config = dict(
    n_layer=16,
    n_kv_head=4,
    activation='squared_relu',
    norm='layernorm',
    norm_eps=1e-06,
    rope_fraction=0.25,
    tie_embeddings=False,
    parallel_block=False,
    beta1=0.9,
    schedule='wsd',
    seq_len=256,
    doc_mask=True,
)
Each number is 128 + 24 x the weight over the matrix's rms, rounded and kept within 0 to 255. Layers, rows and columns count from 0. Numbers have three digits each.

# down: layer 12 MLP down (transposed), 896x256, rms 0.111, rows 636-660, columns 128-255
# up: layer 12 MLP up, 896x256, rms 0.102, rows 637-660, columns 128-255
down636:144139151121117136151083097162116096133114110109128204103130115171193082131132102148137131091131091134091134170074141143164118155113119136129122140122140148120099150117141098125153127108167148142109171162171107116086105166118104084168130118176093135147102164132127144121120161090147120109115115107128124162160091133128139124099144176135110149102117162150133088119152150110089150138088
up637:120137116086172145109130121141107130163146120108090066129100157133106138110130130131054100132113158084114132128127080112150123117124109154128112129109166141151114145129151144139149086119166155096113108130116159171159096116096122121097110162137158160138148139130097142138122147129122126137139147120110147091130136152140119125166158146128135161135121105119109183090166130118141113080125
down637:108117135166115108164131152117112122160095138132096154165132121152078088113110144118094138113155127115198090124148161111154122149105121114153162102149159139139132170142133131130128163133114121168146056128144146154152104106113128140089084111135136105128149129155162189151123124084132110147105142151085131139086104112130077065079115158083156157112153109137180131155128094095116140119128
up638:120125133152113095133119147166128112147099128122120109085142116077137142145123145117101091138105107130151154129108132135132092141109138085104125124130163142136127138149134145120151122152113094115090140082115138113131119113141124150158128109118117122113076128162131138127118107131105154110134108122125142146147130146184165072087103069142117131109167135165110099130138147093167151112113
down638:134121105079134144145144142114119155127090122124111151122101153114161114099112126094125107126111121148129165122123136128111113122168177127139111143136142121106134141110149101113100130152138098130119105129129143120114132174096118144121108146102149161139095104122119110109115127123158109085138139110160119082100100160159109140099090146173093126131155139118121122128111147126091144080133
up639:143127092138154126175161128146125121151171167129135106124189168120149112132125131091140127123139102170082083158178122176092134128127112118127158087113146094138125161136139138129161092112131116121148106136117128153148082077114113160107095112108129151127091134156120107131098113102130145121103147096126149100109118151112167092150139128127173118122108146109130179112108110125128112148126
down639:127124170001117104117129138126105128124107096122120115136096136118088144129184131181105084123138151131130136139138148122115125127108147137118105137139121134153151117139143130151163144140112108132139152118104124101135166174140118124105145140134127126124161137109114169150093135120136184131182142139141119144121145138121112080117105122162131155172118098135130074145149124097141109119144
up640:077129129168138118140109164115127136159149107099124109170092151154172092110110111108176147149086135133150103166114115169124137097135129106097135082144168126166126138097122149106139132109083181115128139093087154154117142100118144090109104132081113137109102115115113144129154066194159136099118151136137090136135102143095172091170190103122149092160178160162136101159116186146119112133127
down640:126139190111094088114178122124104137141127086114096115084094093139208131144126147126123125125136129126129118100071143141102131122118124116080113184174092123159130107118138128112095178115135151095035135082127125142153181135111112118156127119155105084123109122165115129100130112114135102148129125170100145188111143147184157092139158117133132118139152167097106086139114095129110169118143
up641:087151116107080113171131159181213149112093096145116153138094129150081097111126108151116124139153130154166097112163131120132118153101157063148164110095102160173139165130142124149107126130098119119147138082132140076112162152185139125075112131118093097160075110123160120128112173118160116134120130115109115130148134176127164104148105160129140141162082155133128174139127139126120099138125
down641:114122142219121140153091166088145141128118118101107135102130117137126129153101120123119105064132129141092145151096132162118146115103180141151139149136110111123101137118129083125078125130123161147132132151142133126138097141152144124157093153170086165126130102096107142099133200136134163154085151122088154155090110131118058153152111153115175150116088167135071148102137084163102145132129
up642:158120165152138106118109116128148119161119124074120160112088127167110135093096120133039110104127095133170142169121105128099101129137094153105126123116112111110124114201108127126137135152132148152089136113159111141098137161095141124115127136159139088148111140135131123086142128158096114081161124155169131156126159104147137146140138070155161169165112121059090148106121106124124141114153
down642:130130171097165158138150116144127139141134128078121120109100140177140114138113139116115145105146150123094101122154154090144175124117125096113121129168122136123121108136127129088127126094177117104157147166155128137113098119173118145149144100096108117155130118116123131136144108124132157141146149189181106116116144129156111124148113070154126139127116133110104120163130146106140162120105
up643:110117115113094094166139114132137147129113117176123114125137138146160150058109140154170135130093098124133159163049131147107168160134110116199078104115120147127129077143119116134133111178117126188099115106123107180135158162139126144128174072132114123153112158128085091158146107148189148120137128133126144115148075125149157101123137113150111121157143130120153174107147115105174135154141
down643:164149124128130154132162111095167096136119156191165111095118137089119103127125130158127119151107133168117127071104120166106147103142126163133082113161111127094129125136141102133088143089106131184106140151093123118140109128119109142119119111131137104121104087129143077152143151131106162151115115115107093129154154123112138130135141170126142143158126124099126170069172105108128101139096
up644:138129121126120132091099115094090155148171125143135139108144144094108099143118151140138129143124102116169110107122107133128125121137126146123082138157131176174123094122132135125093143160126104096133126105134135135128103133127135137160108123125135102159121102147136145064139148161129144148165108159159106111108112119166115152132169094107164200084086122119144111105118128142127122166095
down644:128134159145099147104124149146172121138123096131102090137145080089149122103124148145113109149140100138111151138147116164149147110144124088127077148107105132124122151087106137111108136119131145143133127163134137138096098130131123103110127125150099119116142162155094140149114124157140147129122089125118118142128162155136168113129112137112146156126116115129152113161131125119133124131154
up645:119125093083153135145157087109145130157122152119157162134138153146131112107156127124115163149120105157117088163125152148098103170127125163146114132147131128101131159113119143134175138127127119131164101144157151091096111159111142149145135132128146148158143139141140118118090163188123135143127130123149187112149171132179126099118163177147115130096146080174158128150130119121120127136179
down645:117110140063103126125138136067141139118107127120185102176121152147156156132137122121176120134141107142154130150166168098148125112107098145126139159125117124102102138123129135124140168188101120110146131118131117159103157129136120150121138132131174123103147146163116151140089150134104124116171059117111135138111150136134140125148146142139113121144141135123116102106138120143092138130135
up646:118170124068142142190119103112187125128101143168132114139125176160112127107125115164093153143116123153124164117112118149139120114099129154103144144103085132102120127145148134147153108098091122116152102133082120098121101147160151118155120121147128130175152152098155143117152129120144134111140126097129140149169124133183127124106133122127122129126171129153144151116141121121131166138172
down646:149132135160157132084068138087161110089135150103113123105126138131099132106119112146156115142125123128120106153153111151140146132160163091101151087133109133126148148016085158143112135125130134140090142133120145166123133175148106117134142096150114138132167136138111161154095115131146106110127162109155117157090149121134139129119113133095128130147128131122131112142153154166112120126157
up647:121109132141114139152125146156102174126123119128142078054124127099181119124086108127112124094124069117167119122122104119134122174139157148122134105127131107181136101110077134116146082126122115117125119124108143151199109113119090130084119144109099140152081118099106152128085116178121128114140114103128183117145125139134123161093103150156137135087125132137147163103153119123185185089134
down647:170107135097137095152147147158151131164129106144110148143112154110145082157134125118096097112176103143121167138117122161105119115130135133088089162125130139151130162164146094126098068102163153115104202121161116178119116122104165102083086121155091146123107171113135113134155119114135079153124138122146155129135138166100133144119143100182118103140115110091126133132099155135113139086166
up648:122135173137101114192129088117140174161133144169089114143127110156146160135094100118088132140111114133142119125091117204108129140131110145143141161124147122103136134116128121114103134148164107121124089142122141095133153151117109143135121107120185078108114126162193111140134153140110134136149062111116158109115135128124139121154118153139118104154091104126122121117096157152103165154080
down648:109129132134192120094111117120102172117136091152151149121072112127155105113176172132167122119135168160198133152163078149111158087089107139099105154110140138107147133135163191139147138117187100138129145079087172092113128149153112146114135123093135122128123116143090156127135137124137095147122095111122117129125085116139131126164146122126136129104139143149111104128115113145140078134121
up649:149105122134124117120109102164166107173121130132112130129077117109136141100145118098115140125110153123108091104087118098093136156167146134120124077112134147100150121113125100115158142128128134126120130087162109121140141114145146113158154141123150145138138109102116130125126124189143130142111106154132100160121158135146106090111188138131122171110112083107130115170118146118175122113122
down649:084104152193109136157129136145148115128123118109159130137117127119116076136090119095152138160147136124119128204147105144147099141146144126124128139116124137141125194120134140124112143090159129124079134185125128133125090147110126170125123110144154105106163163157120148120131120144102116093137122144116108171136126124123112120141087127120139123130123108099117133115133115120140118122151
up650:166098118100119137116131169094129112125136146134148164117158147136109113167086135160097134147158172100145114135098172129142119140119134102136110128126097153122076139120137149108132087091125152094107174096142145124148132130125101140098112155101114089148169144088155125133117134092121176142102117083107124121117149076146127191091150126121131138147158127105121155140164114141102128125165
down650:125119138109105067085155149105097131128110108107123137159100122142144101147147093130124136152157083128108119184132152112131125165147166115110108141163076091109133114099132211124136158086126135151130139139138133134108174162119157158141113122127099141154144108138099076113114123185121123140165186137055098140130127146127137125108117108129129140095116119149107149141166111151113126161131
up651:133120096108110133125160104154138134119100170110135118127132188149109100154139118113112143100141150174106104165163141147101111112107100142140101151140094117111116120202140112139179120117147161102146085100089141079148158119129126129185135141136134165187103129111123140096112175099124155117113130098131148142125108152154117154068154153086122119132115098093097077103191111146126114176194
down651:077073106129194117168083120127118139170151105160098134137063130140120148095129126127101123076159165130125110120130162161118127142133122175125131177086101095159146144100114156093089108138102134116142159119065142064189148150160150087094100139138101095105097087114141121135131122109076137122156128149108102116103140178160093094139141137102163118143118179162159168076111088135064144109111
up652:154172125158140103157126146116100131095154130108147145119137115112145107106112143122120094090138103110116127113175111170096162090129104155126108105103136088134140113105124119144146157114135102123156090123135116134083132180127131123077116112113141129140135133120158168142131135137120121163132145162109134104140116140131143131133141131139122095148154134124125116151118114150133142110158
down652:111063130061114117103155107085107130087113115132158150158164126124114133140143135134089132121133110135142158107136118146163121137081108104110112154153112133133124162151142119145107141137142121151134137129177143159123164145149125116114113142174096116137060138128111161118160103170120141125126132151134107122140131121121128164164116103138113146095123110144106127123150145124127140153135
up653:145157136120142094118097134134091115136124130147148118126126103155116129161137104144114158107142137104110147143109113102137157163102174132122141145144104129121114126108134141083141121112150126115138135114120156153109119108130108125095165105117162155136116169138153121086126133114115168150149148104139162176102087119139165131141154107102080140126137117120120156105149127144145168117126
down653:155127138151146112118114111162171109122147125096098107149129172142129130139127115114126142156082105133129157120140131136114094118143112140104129113102141136119126113085144119126171135137112120111098134105141120156110095119176131096198146129088086147142099097171171121167138096134134081085124172077132141146147120198105129119132109105142108148168083085166102115114117128113106080158154
up654:122108122102102125134156091101138136123162121110116102133151148087152114162090140097097149122131115165123084186124133117113137108159124143123116112142103171090084120083137156122145118130117101125103093128139108114121150066128164093121151103148122116136155154123125102158141112115159146129138096118136102107111122101140151123163151153099100138129120127196128119139158158130137104148142
down654:134148159119128132097097084125129127138096103131112128118106131126139108070115150109104113090166113149140134159154187144129119157161112136090134131161169166142157168145139126109103155124123081101087108102112094184109148131103119180108137165113123116119125107101121107126154132162147091117115164142158145134098114167101075170108122113139125105142155147131117084139098097142122124164152
up655:115157134143163139148125143146098084122140134116106156113125098124110138116134104152142140116107158150157123137162148103158094162150144103136138177159094109154114108110124111123101126112144137123121117124126114130132165144116137108109134118125151103164099148109112129148143165120142076126136131133105131146125121119156121113142115108101115146114166144111132104131128125161132162124116
down655:121135144148122132131115113136132133116144113142105125127102163126170137117162150155099125116147122127153150124079150160147146106080191126100128112120118130150127121099165134116133141124139119153116102141113087113144136139115112151119132104133142131141092161141128128156123179130151124143140130158121126111138162134131144101143130155128131124155114114155087097117151123117145134105178
up656:134134115131180135184147098151135168124119155123121135121161108110141122126127152140149132169130121117083151129103130112130090107102136168137151137105136166103131080116111140129137135133163128098138118123131154098145075168080106138138141146120128105126093120113061128150143100081121107103117122121106132157097091109129110126146158133091134124143159153144127110120190129112086139101096
down656:125155123174113122115129137122107107123145126156139132150124144118129123138096109125111118111133087129148144152125140145173129098088130124175076118143113119095112120149141120160151141108112142131116157090138136134120117132133103164114153112164105083115135151129125132095156100128123126163165098116114131111127120182177125173130154094124169202139140157140137101130125155089123136113107
up657:118112144137099142111131107158110183165102155127085160118140126142120126112162124108198143097157141090127091121108133068160156156199141151150105111149101090142113136109150168103117159105139074105124135114126128152163136130163140166152155102120109164116135117094088128177125094102163105130125119076116126125155116131119134084126172167087122178115124087123082126127115113164147115128093
down657:136136112203146127098105134132115153115149148102117116098113162135099066117134137090149134144168142150133115151123140130138115100156148108080126137158125159118096147135102131142128108166121171128125114089168122163172140173160094125131131119102125176114154162165129137175127118160157112146108140150069162105141106116173151123115117119133140145116131130116112121086087125138169153156103
up658:081140134169132135146141128107106139081128113117138096143104124133144101117118110128125115136086089101157092115111130145144115157112160135136122151187110153094089144166150091162114109106182163132099096116137103126130134190120130094159088113102122119140107110182131144140090114132133137168115127099143152172168121123127099125166135137135153174140106115132113140116146117146129142125113
down658:129146113176134133095087136122111119169145134125133147108127062127131142144123144121101111111111131147143138127095128108116152149149116118148126121113129111134140125093134107105138144136173139098135146077125133147125109137160130120147109114133152138150097175176153080138139097114063104094173120157134136109124098113155153141158187132144134102183101133126087158121160097103141113157144
up659:094129141093149147123114124153141148127113127128109130093147157118126103104101118130150110131156139129134074124147096128136120115136118109145126100131144151103102120162160158166147129149132121138105113137144133102144171188150121113160105141125140114162091159103162105097121111152121145179151125138136173121150123106145103107136121123092097162135118105147131152125176142145130122164104
down659:141130131000091147113129132127113130102146127152132144121154163105133113090122133161156128121116130132129137105105133137139139137118124165136117131168171122161136128132140171118155118128122150125139155102130113127122128104118134134165123111126147121083118128144103078147136107118111095141130138123124141080158065139090107158106136129117115082122167139161108173140118120113146145113126
up660:062085128090144134127168114143128130107088127106144108149179124129108119149154120146163076128118135111149098140112153108166148130176096110143096133148128152138104136128175142151107115150102145115111134111121139159142145122113106135097147152127092110157124117180101095125176140119125142125120120116094196118159145105123142156139134130113110117120131117126113145133131137141150155136094
down660:094085131101137097121121123147127117101135181137119176128120134157102117128128118125148110122143101160147127096097145106127147128153175156154076107116119124101131101142158146148101139138148117134185137082158124129085113125154097149096133119124121123122109079137118125178152145128142116140099164101123130105122123161121136127163103156146138140156113116137132134133122115132110094106151